{"d_model": 576, "vocab_size": 37265, "norm_place": "pre", "norm_eps": 1e-05, "parallel_block": false, "init_std_o": 0.00364, "init_std_up": 0.0186, "weight_decay": 0.35, "lr_head": 0.00551, "grad_clip": 1.0, "warmup_steps": 203, "decay_fraction": 1.0, "decay_shape": "linear", "dataset": "wikipedia_en"}
Each number is 128 + 24 x the weight over the matrix's rms, rounded and kept within 0 to 255. Layers, rows and columns count from 0.

# layer 9 MLP up, 2304x576, rms 0.0231, rows 438-473, columns 192-383
[[109 112 126 119 122 125 153 115 113 104 132 123 131 122 173 169 143 113 101 159 157  87 139 123 157 115 118 132 123  90 124 118 144 123 150 127 135 165 158  98 136 103 136 139  91 109 132  69 121 134 112 136 102 135 128  71 144 115 146 128 120 144 120 152 117  93 138 145 104 148 169 148  92 100 131 129 104 147 169 143 104 136 145 125 123 170 112 113 163 143 147 104 121 123 123 133 175 133 160 121 163 164 144  58 100 136 135 110 100 153 151 149 136 170 133 155 106  82 131 135 149 172 123 115 116 133 118 134 128 114 114 146 102 147 125 125 164  76 122 150 141 135 169 113 122 115 142  84 146 147 138 178 131  80 149 110 152 117 131 140 142  86 122 123 118 147 112 124 145 159 142 123 130 137 128 136 117 147 117 131 141 128 127 102  97 123 105 144 108 162 120 133]
 [104 185 129 111 102 149 129 124 126 117 101 150 144 125 130 160  97 141 138 119 110 132 120  96 123 104 122 125 119 143 143  93 148 140 140 131 119 139 131  66 138  87 138 119 181  94 139 128 145 168  94 187 161 149 121 130 141 132 151 148 131  77 103 113 139 117 160  83 103 124 121 125 113 118 148 131 139 110 171 137 133  83 167 136 165 136 149 132  92 124 144 117 115 132 160 134 126 136 194 137 120 174 147  98  98 133 169 126  95  89 145 126 141 110 112 167 156  87 161  98 135  83 129 113 167 130 159 153 124 142 134 118  82 150 125 147 107 114 103 105 116 129 136 156 151 126 152 108 178 135 130  80 156  95 135 119 135 126  90 111 108 104 149 147  97 146 121  84 152 151 111 145 136 126 125 178 110 144 113 150 157 123 151  98 115 138 150  97 146 140 146  91]
 [ 89 126  90  95 154 113 135 123 117 123 155 175 100 100 133 129 128  96 118 112 198 129 146 147 150 130 138 152  92 139 112 110 122  95 152 139 161 100 155 131 130 129 124 111 117 142 172 185 117 155 121 154 176 177 139 116 109 129 111 158 153  98 142 178 124 135 140 158 156 132 134 139 161 133 126 134  65 139 132 141 128 114 142 134 105 125 132 117  77 143 143 115 138 117 124 111  96 164 134 111 133 127 130 123 134 116  96 136  96  94 123 125 113 117 164 114 121 125 121 189 192 144 129 149 164 121  86 101 112 169 100 121  94 138 170 146 172 141 137 130  76 110 129 109 145 114 113 115 160 184 162 148 101 132 143  97 112 132 144 146 156 147 119 125 161  88 173 175  66 125 138  90 118 159 145 108 140 191 103  98 140 152 132 127 112  97 202  93 132 121  78  99]
 [115 136 151  98 144  96 132 150 121 137  71 150 133 211 128 172 102 113 102 111 101 122  99  87 145 112 133 125 158 120 130 115 124 127 150 118 131 172 179 133 176 118 141 172 170 122 151 126 135 140  95 127 138 143  90 146 146 107 117 121 151 167 135 116 130 126 122  97 155 113 122 153 153 120 117 146 108 114  47 152  68 174 126  90 128 176 144 123 108 114 110 104 143 165 155 131 114 123 135 100 118 160 131 118  80 112 112  67 109 129 146 116 140 129 140 128 167  79 107 153 143 108 110 155 162  91 165  95 111 173 118  94 140 147 168 115 153 122 152 123 111  80 116 141 147 107 116  77 140 127 143 155 120 157 138 112 105 141 151 113 177  90 117 139 126 143 137 101 151 132 116 120 104 106 139 146  74 102 126 147 152 113 150 109 119 106 122 147  97 144 147 140]
 [ 81 138 155 172 106 106 138 118 141 130 109 116 159 193 117  98 160 163 168 126 127 149 127 159 148 146 104 100 156 132 125 117 126 135 116 130 122 137 102 152  68 151 116 136 132  93 146 142 159 200 141 151 106 179 164 153 104 150 101 131 156 105  85 132 115 137 100 102 123 123  91 153 128 132 169 110 118 113 145 152 134 107 134  90 141 155 100 109 118  97 111 114 135  62 142 117 169 114 128 145 104 145 155 119 103 152 143 136 117 125 134 121 125 131 108 150 145 153 125 176 111 145 133 124 115 152 122  99 136 114 167 125 104 164 176 129 129 149 117 158 172 147 146 115 157 147 126 148 142 120  72 128 167 133 117 126 146 136  94 124  79 115 131 154 149 145 134 118 138 128 115 122 114 165 134 140 165 119 184 120 136 111 119 102 141  99  76 126 127 165 112 120]
 [137 100 131 170 147  99 136 127 101 112 138 165 126 131 122 168 103 133 145 128 149  99 120 124  95 122 107 166 163 164 145 161 174 115  76 110 141 128 119 125 122 128 132 132 115 128 135 110 110  87 138 117 154 120 157  95 131 113  79 105 135 104 104  99 136 168 118 105 134 145 132 133  82 140 132 149 128 154 139 102 127 136  97 144 141 108 104 114 132  82 127 159  76 104 114 103 139 148 132 141 128 106 120 159 142 138 120 123 104 128 129 163 134 103 130 139 125 108 104 140 133 136 120 135  84 140 112 148 168 128  84 143  93 103 128 138 109 162 139 123  81 159 131 137 120 146 141 167 130 116 111 130 110 128 112 121 100 137 144 117 125 134 103 128  90 106 133 105 146 122 132 124 139 116 153 137  89 133 144 106 150 113 156 101 114 131 125 104  87 124  87 163]
 [112  99 121 104 156 177 114 132 104 140 128 118 131  99 150 104 125 120 114 147 167 149 144 124 129 131 108 138 128 164 121 120 128 123 121 118 123 114 153 136 125 185 154  88 150 118  95 129  76 120  85 117 132  82 131 100 109 118 131 133  93 134 108 163 145 131 176 185 130 133 135 132  58 123 147 129 104 119 125 155 131 130 161 137 201 127 123  90  65 131  82 135 122 115 142 149 123  45 158 154 125 175 130 109  98 137 101 121 156 130 137 123 135 108 113 159 119 111 108  95 133 146 110 182 107 111  85 128 121  93 128  69 128 110 141 139  88 140 143 105 151 104 130 145 120  99 159 173 172 173 110 102 111  72 126 144 112 134 156 150 129 102 168 147 135 144 165 134  96 117  98  99 170 147 132  94 106 138 141 158 135 102 103 123 104 102 135 163 144 140 105 125]
 [128 144 124 125 137 103 153 158 122  76 129 179  89 121 127 144 171 118  49 105 104  98 158 187 149 112  84 145 140  59 153 133  98  61 128 132 125 113 106 180 126  92 164 142 107 105 125  84 126 110 135  81 142 179 180 145 144 142 156 119  89  99 142 145 112 149 133 138 160 108 125 148 135 156 123  81 115  83 165 159  75 180 130 136 102 145 134  92 161 108 148 106 175 114 133 139 103 154 158 115 158 154 136 131 153 174 164 151 110 152 104 121 114 163 116 114 100 105  75 113 129 124 109 112 129 141 126 137 143  97 138  99 102 139 170 164 149  95 149  89 184 172 118 145 119 110 120 108 141 117 140  95 158 168 156 118 111 134 107  95 143 145 133 101 148  98 156 142 145 150 122 112 122 114 107 145 120 132 136 162 131 106 146 112 136  77 111 121  96 126 107 158]
 [117 121 139 102 132 156 165 132 171 150 158 122 136 136 134 136 138 126 126 128 130 135 133 128 120 114 128  93 165 100 158 147 137 108 160  93 153 133 141 146 107 120  82 137 174 145 124 149  87 168 130 131 189 133  99 118  87 119 138  81  98 156 107 205  95 169 143 177 129 113  93 174 145 116 129 112 103 168 132 133 157 117 131 159 110 126 116 101 118 141 158  88  90 143 105 123 121 123 114 122 129 129 162 125 158 145 107 121 115 126 116 165 105 158 161 121 141 150 147 136 100 132 150 141  72 137 122 103 148 149 122 131 123 136 130 125 103 100 144 113 146 115 119 108 103 149 131 133  92 135  91 134 154  98 132 121 172 124 152 104 138 109  94 121 129 142 125  70 133 155 128 120 103 148 141 150 127 154 112 131  87 116 137 140 105 156 172 135 120  98  79 132]
 [142 116 148 132 119 126 130 154  88 143 163 137 127 118 144 152 142 104 120 135 148 111 136 129 103 106 110 128 143 155 138 135 181 107 178 133 149 126 133 169 126 106 132 157 161 143 115 150  89 103 102 152 120 102 147 132 103 100 128  92 135 113 119 115 112  82 175 114 120 177 121 162  52 126 205 132 130 106 132 151 115 107 111  85 150 142 111 145 148 119 136 140 142 118 137 136 117  90 151 133 169 125 184 123 135 116 158 126 174 149 136 135 152 116 129 192 133 127 125 115 125 152 124 163 144 162  96 119 110 115 100 141  57 144 124 141 138  89 124 115 129 129 172 106 127 138 168 111  85 125 134 112 153 111  89 124 124 154 134 118 107 110 158  94 116  99 140 112 101 169 172 104 150 125 138 152 128 100 134 150 111 106 123 141 139 135 156 173 111 110 163 185]
 [ 61 126 143 181 144 108 140  88 149 167 124 104 143 147 141 151 121 107  97 104 149 150 145 151 109 126 131 107  70 128 108 106  98 126 106 107 158 144  95 128  92 124 101 122 123  73 127 128 120 107 135 148 160 118 171 155 156 113 130 108  84 129  93  96 144 123 162 120  91  85 135 145 106  87 118 112 152 118 129 124 186 121 158 108 161 112 139 123 183 100 135 156 113 139 105 150 131 139 112 159 128 146 142 140 147 135 161 123 126  96 128 104 157 125 135 105 136 172 144  99 131 114 128 117 110 135 147 111 145 158 157  90 162 117 142 117 159 132 129  90 111 132 112  73 177 172 130 129 140 131 127 135 136 138  84 173 154  95 156 134 140 102 125 143 139 105 180 122 135 119 129 120 123 141 138 143 122 118  98 134 119 127 112 144 104 134 169 110 148  82 120 125]
 [128 128 140 130 177 137 118 105 123 126 166 152 164  63 119 132 138 123 137 127 108 143  99 129 166 112 131  69 111 180 128  88 102 138  87 180 129 155 114 170 148 138 153 110  81  98 166 116 136 148 138 132  65 117 106  66 111  89 119 145 113  97 120 113 136 109 112 144 164 131 135 138 123 136 130 122 155 152 167 143 130 145 149 125  99 157 149 136 122 156 119 145 154  63 123 125 160 124 139  96 172 138 158  98  55 139  99 103 127 130 128 127 154 161 161 120  95 145 119 115 117 128 145 100  96 119 101 142 133  91 196  99 126 170 141 117 126 101 123 140 138 153 139  80 144 143 158  93 117 128 141 175 166 143 147  94 109 106 158 141 110 126 136 119 168 133 142 157 143 129 128 135 126 134 157 139  72 141 113 165 132 143 153 101 113 122 107  78 132 120 128 110]
 [124 146 145 141 143  91 122 136 142 149 116 119 133 158 128 169 134 110 132 122 136 123 137 134 102  89  80 157 151 130 128 139 174 135 136 126 129 111 120 124 126  90 161 166 108  87 116 133 172 121 147 165 124 128 141 132 121 168 121 141 127 100 117 117 101 191  74 137 139 128 128 172 169  96 129 101  93 152 130 151 129 119 130 124 153 137 133 154 119  68 157 103 157 140 138 118 168 161 140 150  90 100 143 123 137 152 118  96 146 120 135 133 131  84 134 139 114 104 138 123 125 136 101 151 126 101 113 141 120 121 103 132  69 153 127 131  92 111 109  89 112  82 101 122 146 132 144 130 121 131 140  99 110 100  99 133 125 135 113 111 104  99 141 111  97  96 120 135 152 154 147  81 163 136 111 130 123 135 177 153 139 104  93 136 131 119 124 128 137 143 155 134]
 [136 138  86 101 106 140  97 120 142 103  98 118 124 138 101 125 113  99 155 140 104 133 119 125 129 151 128  90 119 122 162 112  88 134 123  97 113 149 139 149 127 154 157 119 128 139 115 121 109 109 121 108 118  68 103 133 132 119 131 179 133 121 124 118 120 111 152 134 123  98  96 132 163 125 149  88 104 157 146 123 140 130 128 124 142 123 121  88 145 143 134 151 104 156 146 162 143 130 129 111 131 122 138 104 144 141 105 148 121 101  79 126 158 156  93 153 133 119 131 117 123 144 174 140 117  81  84 108 115 122 145 117 110 128 140 117 125 131 143 141 115 120 129 117 127 167 118 131 113 126  92  99 162 141 124 116 167 148 162 150 138 128 134 114 103 118 123 116 150 144 110 149 127 135 147 133 146 102 122 125 164 138 132 138 153 104 137 131 159 135 115 122]
 [ 81 119 104 107  96 132 101 126 134 181 129 139 125  95 137 138 125 136 118 176 160 130 111 124 152 134 113 151 137 139 126 180 119 121 131 102 165 131 110 137 160 145 119 122 116 123 109 122 104 101 142 120 114 106 164 148 162  99  87 163 129 144 127 142 130 146  94 142 106 136 111  97 133 142 121 130 149 114 119 120 131 138 170  95 154 127  88 136 165  82  99  95 113  70 152 143 175 166 134 138 141 112 142 130 117 144 127 138  91 151 140 104 140 131 162 106  76 170  93 140 109 124 140 172 119 150 143 175 110 129 159 131 116 113 136 120 133 112 135 145 135 107  99 154 100 112 117  95  93 128 107 152 142 129 152 103 133 118 127 100 106 136 143 142 139 126 150 129 120 158 162 114 142 143  92 124  95 166 176 137 132 111 159 127 161 166 140 128 106 132 120 102]
 [127 155  84  75 122 118 108 161  89 153 158  93 132 154 126 107 124 144 152 148 125 127 129 111 132  96 109 101 154 130 147 124 164 119 145 150 131 120 131 161 122 117 130 122 107 157  96 136 149 103 123 127 201 122  97 106 159 106 140 130 121 106 125 127 178 130 116 126 169 109 145 127 168 129 152 135  92 145 108 180 178  97 145 120 130 114 113 131 171 167 128 122 121 156 140 160 142 113 167 148 156 129 115 130 112 136 128 128  90 128 131 108  89 131 116 134 120  77 122 142 131 114 112 136 130  93 149 122 157  68 155 146  93 120 106 113 118 109  94 132 106 124 127 131 150 130 137 101 124 138 129 102 148 106 140 145 159 125 131 157 106 124 165 133 156 101 131 131 115 144 105 153 163 120 179 130  97 122 132 111 130 158 127 128 121  76 148 107 149 112 129 118]
 [111 111  92 144 116 138 123 116 145 164 129 146 147 159  84 193 109 111 153 124 116  91 164 156 126 141  93 186 131 116 151 115 121 117 128 125 116 145 129 127 148 153  90 135 150 163 159 126  99 148 138 107 104 142 129 144 107 139 138 127 127 124 114 167 160 141 104 102 111  88  94 135 113 108 133 134 153 162 119 114 109 104 141  89 131 134 131 141 154 113 130 102 163 116 127 108 132 166 132 108 134 147 154 142 129  92 132  85 115 154 146 121 139 124  94 127 112  96  89  84  87 116 102 154  98 136 141 135 101 135 119 131  85  87  79 134 127 106 152 126 146 168 155 128 102 136  91 118 102 134 149  93  84 158 143 100  63 120 140 180 144 148 121 119 135 123 123 125 119 117 130 125 157 109  93 119 129 133 136 114 134 141 168  86 120 117 109 121 127 155  98 118]
 [ 93 135  98 185 107 147 120 140 155 162 135  70 140 120 158 144 169 104 126 173 144 153 118 136 131 109 126 167 173 136 147 164  98 127 122 146 121  96 161 158 141 126 146 134 126  71  79 165 126 167 118 132  83  95 124 146 110 102 102 118 111 129 103 104 116 130 171 106 162 117  84  85  91 142 170 144 130 148  80 127 129 115 118 130 140 123 146 106 110 172 141 123  91  92 127 160 112 135 130 107 128 120 135 170  88 122 136 109 118 131 100 132 121 133 132 160 110  88 143 169 111  97 131 148 139 104 107 145 102 135 114 124  91 104 122  95 112 129 134 136 133  84 169 121  97 146 139 114 100 123 123 130  89 132 116 157 170 166 138 124 103  81 157 127 152 124 169  88 133 162 162 145 129 108 115 119 137 114 104 136 163 123 114 123 143  74 159 142  85  77 125 110]
 [121 111 146 121 161 133 160 140 137 132 140 190 116 105 157 146 114 167 176 111 163 156 156 168 142 124 125 145 146 127 114 154 135 139 108 166 136 137 108 136 110 115 143 134 145 133 138 155  94 148  79 117 151 145 168  95 145 101 165 139 138 187 129 138 140 113 151 114 109 131 121  86  89 101 211 137 139  90 133 128 152 130 151 119 117 138 159  93 182 135 106 135 118 101 153 208 145 149 169  98 121 193 127 106 133 103 137 131 139 173 167 151 117 160 129 134 115  92 147 148  87 131 147 137 137 103 145 132  90 113 103 138 143 135 113  94 147 149 139 114 158  99 118 103 158 150 143 117 114 123  98  97 124 150 155 160 148 111 159 128  96 141 134 118 105 104 168 162  92  79  90 139  92 111 163 110 174 177 102 132  96 135 155  89 143 142 122 137 159 107 153 100]
 [111 160 120 110 129 111 117 102 112 152 150 122 156 149 124 143 132 120 145 136 135 136 126 150 115 123 117 103 155 137 136  84 143 107 113 140 108 132 101 133  93 146  99 114 138 116 131  98 114  88 169 103  76 147 119 140  80 140 132 122 182 155 118 119 101 126 113  93 149 132  92  85  79  89 188 173 144 110 164 158 136 101 145 107 174 105 129 151  92 120 152 139 155 103 152 120 122 166 109 113 153 105 155 125 108 102 109  93 129 117 109 129  97 137 132 198 153 136  89 188 122 151 130 121 147 154 145 145 132 125 110 173 162 120 112 123 155 123 162 116 113  87 128 158 122 157 128 126  94 147  85 127 169 143 109 128 116 136 120 150  53 165 155 131 113 111 181 137  98 133 113 101 137 107 131 138 142  97 110 119 179 122 119 112 120 116 116 105 127 134 123 140]
 [139 105 157 163  96 136 116 100 103 153 129 128 144 151 118 103  81 138  93 147 133 138 154 180 120 174 147 176 150 120 153 155 101 120 104 114 128 100 144 122  89  84 149  93 168 149 144 157 153  77 118  71 169 176 150 135 133 148  85 123 127 168 120 124 122 108 120 107 112 142 117 124 134 162 144 111 125 130 123 133 179 148 160 134 124 177 141  98 129 121 141 131  94 152 152 169 113 146 131 108 119 106 146 135 137 117 113 120 132 136 137 138 142 115 118 123  69 141 137 141 145 122 129 142 136 148 118 108 128 139  84 146 104 128 124 138 134 118 113 138 128 116 137 131 110 139 167 130 145 139 170  67  79 144 141 145  92 175 141 108 100 114 123 152  99 126  95 122 116  93 101 124 142  88 142 127 142 103 142 147 109  99 138 138  77 142 145 143 138 134  81 147]
 [132 158 118 112  94  99 119 133 126 168 157 117 102 118 142 128 136 113 142 164 121 176 142 144 151 157 113 101 130 137 144  79 121 112 127 146 146  99 112 113 146 148 160 128 142  96 168 106 133  89 129 107 152 165  94 123 135 156 116 146 134 140 166 136 158 145 164 106  95  94 111 155 138 119 121 160 129 111 144 122 147  94 115 161 137 158  64 115 136 116 119 120 127 110 121 188 123 116 138 120 150 126 158 152 195 111 106 133 112 155 138 111 126 100 103 124 124 130 115 117 180 153 132 144 142 118 118 129 122 165 137 160 128 123 152 131 135 126 105 164 168 130 145 126 100 130 114  40 130 145 116 129 127 131 119 131 139 141 174  89  81 105 151 129 138 109 136 105 138  85 172 107 141 142 152 113 104 147 153 143 117 143 103 150 118 133 107 116  79 112 124 127]
 [122 126 108 128 150 159 160 138 144 117 152 135 119 189 105  91 122 130 144 154 115 124 147 137 125  96 142 102 135  97 130 105  93 110 113 159 125 123 138 164  95 144  96 140 105 118 116 109 126 144 131  93 120  86 140  93 158 113 120  83 136 119 125 102  98 157 114  92 109 126 103 132  90 148 113 144 122 115 145 137 146 110 142 137 158 137 111 161 157 139 114  69 161 113 102 122  95 153 111 111 130 152 105 144 111 169 176 142 120 119 141 142 100 160 155 143 138 159 123 119 158 135 100 140 130 134  99 112 130 120 126 105 118 153 136 138 163 117 121 106 141  98 125 156 120 121 117 123 138 131 126 143 147 102 112 107 152 145 145  81  97 170 168 140  92 108 118 144 151 114 133 162 114 125 148 161 157 176 168 143 145 131 125 132 119 140 138 106  81 107  97 192]
 [146 148 128 209 135 140 128 126 134 130 104 172 104 123  95 156 112 123 144 104 169 117 110 128 145 137 103 122 142 116 141 149 107 121 158 118 111 162 150 140 116 157 132 146 106  75 139 107 106 136 137 139 108 102 128 157 111 133 116 108 159  94 133 138 116 148 169 101 141  77 122 116 131 100 127 171  70 101 102 132 104 176 154 162 148  76 125 113 152  76 154 123 121 140 121  81  98 149 149 110 109 130 130 179 113 140 124 130 123 204 118 141 154 139 161 159 149  94 135 100 152 153 117 125 151 107 134 136  86 128 116 121 156 167 104 100 159  92 157  95 115 103  99 142 128 143 133 132 162 111 125 118 172 127  68 120 156  80 154 147 122 152  96 122 127 105 163 137  96 109 136 162 150 124 127 126  88 116 123 161 144 131 107 133 110 125  80 134 126 127 144 125]
 [142 120 127  88  94 128 168 119 108 121 155 131 109 130 127  95 114  88 137  93 161 147 135 172 130 110 117 113 118  69 171 149 124  92 111 132 101 170 121 108 150  99 138 124 119 129 123 118 145 119 134 139 165 119 119 144 134  98 126 106 104 105 146 133 124 132 137 154 120 149 141 104 122 158 121 125 120 150 144 151 110 153 140 106 131 117 125 159  89 158 138 106 148 134 124 125 175 134 118 162 136 112 116  99 150 113 108 117 122 144 129 188 141  93 125  84 144 153  92 125 143 147 121 152 152 109 124  86 135 119 127 108 102 131 112 165 133 127 125 117 125 139 137 112 112 153 138 116  83  91 158 145 159 138 108 145 153 154 133  97 101 151 159  88 141 102 182  95 103 116 155  91 161 133 147 190 154 135 128 112 109 168 149 146 116 162 139 120  93 125 127 128]
 [ 89 170 132 134 203 119 133 138 119 133 155 100 116 152 130 140 108 137  87 119 160 112 115 128  83 115 154 158 109 126 127 117 144 131 123 167 121  89 124 112  84 100 151 137 134 140 128 138 176 132 118 112 148 127 143 133 127 135 115 149 131 133 105 138 131 148 123 117 138 108 153 123 129 137 136 114  69 119 144 139 103 118 115  97 110 176 143 108 133 127 118 132 175 116 125 191 138 132 133 115  84 150 137 134  84 138 116 128 119 185 142 111  82 156 157 135 168 134 139  90 150 137 125 176 155 128 177 159  90 139 133 139 113 128 151 157 138  92 157  80  92 136 143 108 133 132 124 120 145 153  86 117 103 125 136 142 132 121 118 104 121 110  99 132 123 132 126  75 106  56 121 110 115 120 114 168 145 147 134 105 101 125 135 126 124 113 113  66 160 114 116  93]
 [132 119 110 146 118 130 164 126 101 128 133 131 117 153 145 141 108 166 131 128 139  95 118 151 152 134 128 139 155 150 123 129 111 112 138 107 116 106 136 152 123 123 113 114 166 164 152 146 130 130 153 121 119 184 149 121  99 142 141 132 113 151 135 136 144 132 130 107 156  99 143 127 127 117 141 105 108 112  96  95 150 127 154 123 130 141 117 132  84 138 141 116 136 104 125 118 145 142 113 175 100 129 158 125 126 115 148 119 136 117 127 141 136 133 117  88 116 158  95 156 143 161 121 165 139 200 128 147  95  85 110 151 110 132 124 135 113 108 147 125 168 122 122 158 130 117 112 142 117 148 157  97 154 127 122  99 145 121 118 109 173 128 132 109 188 121 106 123 133 136 107 161 132 131 166 106 131 106 162 126 127 104 130  99 152 135 145 126 123 127 110 141]
 [120  93 117 165 110 137 143 116 116 155 149 142 175  85 104 125 138 108  96 149 111 143 103 125 100 121 141 136 122 118 105 130 132 131 159 122 135 101 109 132 163 123 171 131 128 152  72 145 117 125 103 131 143 133 167 109 130 145 174 140 120 128 102 159 149 101 168 140 185 132 124 119 132 115 135 153 127 120 126 160  78 102 138 137 127 138  98 113 133 115 130 117 133 121 154 124 140 137 151 116 153 164 125 167 106 146 120 139 131 134 141 120 161 110  94 120 142 138 135 122 107 121 110  99 136  89 118 129 131 124 138 119  96 127 132  97 113  98 144 142 134 113 150 158  89 132 132 131  99  89 116 111 142 145 118 137 126 137 158 129 123 108  68 106 129 117 124  80  92 139 139 122  96 164 145 114 122 136 169 148 124  91 134 124 145 164 103 119 130 119 104 114]
 [128 142  75 117 119 151  91 119 129 129 174 118 113 125  98 100 131 121 149  81 140 159 114  72 109 159  96 123 124  78 108 122 139 124 125 142 134 149 141 134 138 118 107 159 113 163 144 137  91 130 153 131 116 122 115 154 160 123 122 141 142 181 139 131 113 177 127 153 132 144 109  96 136 128  99 124  92 110 133 121 126 139 106 136 121 136 123 126 147 131 104  90 114 108 140 157 126 134 135 120 119 120 150  79 135 177 143 142 125 155 141 135 119 133 118 117 153 137 113 136 126 123 158 135 144 106 121 160 124 155 112 139 162 157 160 135  81 147 122 118 132 143 185 131 112 173 126 138 148 141 135 107 134 111 128 160 170 100 120 157 131 136 159 128 135 117 143 104  70 146 145 127 111 145 126 144 146  92 124 157 127 130 121 163 106 158 137 165 125 107 132 147]
 [130 110 129 138  99 123 126 101 146 157 110  73 138 151 111 127 120 111 120 141 158 138  98 146 151 119 151 152 144 111 149 109 177 102 119  86 114 152 119 157 121 125 109 135 150 134 156 148  61 126 169 112 100 173 158  90 133 131 100 158  93 139 101 100 102 126 154 138 131 128 127 160 149 129 124 126  78  89 103 129 143 125 154 104 123 131 137  94 119 185 130 135 128 101 116 148  96  71 134  83 133 129 137 112 101 152 156  86 130 157 118  83 132 125 133 135 113 137 120  98  75 153 120 141 119 126 106 140  99 137 131 131 107 172 125 123 149 130 176 121 149 109 155 139 126 158 144 105 117 138 105 126 138  71  74 139 170  91 136 128 130 115  70 115 113 156 152  58 110 151 115  90 136 135 155 115 100 115 127 150 103 127 163  93 145  54 150 141 136 103 129 141]
 [124  98 155 112 113 172 103 124 165 114 105 173 103 114  87 133 125 150  96 108 143 129 140 129 146 120 119  84 128 114 106 104 125 126  99 121 132 140 143 137 108 143  75 172 134 161 123 114  93 118 169  81 109 121 105 141 137 119 133 114 133 134 147 134 120 128  88 126 118 127  92 138 133 113 138 109 130 159 152 153 136 115 150 131 154 146 137 115 116 127  91 103 143 118 113 136 157 150 143  99 128  92 136 126 108 112 151 128 109  96 112 125 128 138 133  60 108 152 153 128 130 129 112 139 112  82 122 112 149 121 131  81 154 135 154 134  86 114 156 132 139 102 131 128 145 118 171 119 170 191 129 103 161 159 143 178 146 133 139 159 119 108 166 134 171 177  89 157 148 161 114 136 104 153  71  94 145 148 141  85 144 115  86 122 119  95 138 117  90 157 101 124]
 [ 84 142 159 159 135 130 112 108 130 157 154 133 123 146 153 126 109 113 156 134  96 130 113 137 141 144 129  85 126 154 122 194 156 108 131 125 100 109 129 159 123 123  91 126 143 153 112 128 123 118  94 112 186  97 119 155 130 167 110 115 141 160 101 108  94 178 180 132 149  94 132  94 134 137 156 121  92 125 118 154 116 118 132 116 100 112 110 125 164 101 125 114 138 139 165 124 155 150 138 111  93 158 163 158 120 166 114 117 145 102 144 118 166 146 102 115 181  83 134 134 116 185 116 146  97 153 130  74 135 125 141 142 125 164 104 122 115 116 115  69 143  96 122 120 140 132  91  84 138 124  69 107 132 111 116 115 144 167 134 129  85 110 155 140 114 119 133 108 150 117 110 128 175 123 127 152 107  83 144 155 129 165 136 109 161 105 155 143 136  98 145  96]
 [138 148 154 150 101 104 123 163 124  87 147 150  82 102 143 118 122 133  90 146 140 141 134 147 136 148 108  99 113 101 119 133 120 102 163 101 141 141 111 158 127 126 117 155 184 101 143 106 109 139 116 103 120 137 106 109 138 118 144 135  95  93 136 124 164 142 106 130 134 133 130 139  94 114 146 113  91 112 125 104 116 165 160 156 131 158 102 129 110 133 153 146 151 139 123 145 110 151 108 147 100 164 128 130 103 103  92 112 114 132 124 112 146 154 100 149 128 115 134 133 103 112 134 105 132  85  95 128 129 105 100 112 126 135 179 140 105 127 153 140 121 128 145 126 110 138 118 100 163 136 128 123 123 159  95 158  98 139  94 157  99 119  98 109 116 180 146 128 111 132 103 140 146 127 139 129 140 149 157 124 102  85 137 120 126  95 140 121 122 112 116 143]
 [110  97 172 157 134 144  91 152 146 142 179 136 137 146 162 145  91  93 105 151 134 134 130  89 162 112  98  85 104 156 113 147 202 128 121 127 121 131 121 145 138 138 118 121 140 147  64 148 123 126 136 137 122 114 132 131 134 117 108  97 123 126 117 134  70 170 195 143  99 142 147 115  82 149 140  65 111  99 121 146 104 141 120  95 132 119 131  96 148 112 104 120 154 134 174 141 110 140 145 103  85  87 178 143  96 143 152 145 136 118 101 165 168 147 167  83 135 140 172 110 161 123 141 133 134 140 135 121 142 118  80 142 127 167 131 114 161 103 115 121 168 122 176 165 153 129 176 106 111 126  95  95 118 129  99 139 136  80 132 185 137 131 133  83 127 115 157 162 125 130 119 124 117 146 147 141  94 104 149 122 143 107 145 146 128 142 166  79 115 104 135 103]
 [121 154 123 113 132 136  70 122 110 151  98 127 145 103 123 135 158 126 124 121 121 137 120 149 136 166 116 142 138  66 125 104  90 128 134 102 104 169 111 132 135  79 142 135 133 159 139 138 143 119 142 127 130 148 132 121 167 166 110 202 115 140 113 152 122 160 176 113 124 129 169 154 126 142 103 104 108 155  98 160  90 123 146  59 105 138 135 155 106 108 172 147 169 114 181  96 119  85 170  99 156 108 119 150 132 108  80 132 154 102 107 173 173 162  99 158 123 127 120 146 105 147 118 111 145 135 139 168 103 111 127  98  89 147 153 141 138 111 136 135 155 148 128 160 101 118 145  87 164 126 139 156 131 148 119 116 176 161 163 134 145 140 111 106 133 111 144 137 127 141 123 125 160 147 109 163 114 144 134 107 149 157 116 128 125  87 169 102 139 114 149 134]
 [113 165 135 107 100 190 103 141 120 134 149 131 112 151 107 167  83 149 106 149 135 141 117 161 168 116 108 128 132 103  99 133  98 141 130  89 136 143 110 131  67  96 106 120 135 120 167 142  87  90 125 151 132 104 122  57  71 170  75 147 162  98 125 114 132 154 112 126 163 114 120 150 126 108 143 140 188 161 141 140 126 141 106 120 127 109  91 180 119 105 118 100 148 114  97 136 132 131 120 118 127 144 121 126 132 121 125 105 127  76 159 148 108 101 125 102 136 113 109 104 102 143 123 142 123  70 126 121 113 114 144 145  83 151 137 121 113 168 138  97 144 167 133 108 119 140 148  96 125 149 100 134 115 120 172 148 139 137 129 138 125 100 147 138 157 151 119 138  87 101  93 174 124 165 102 136 130 157 140 132 122 165  73 153 110 131 123 122 143 156 113 147]]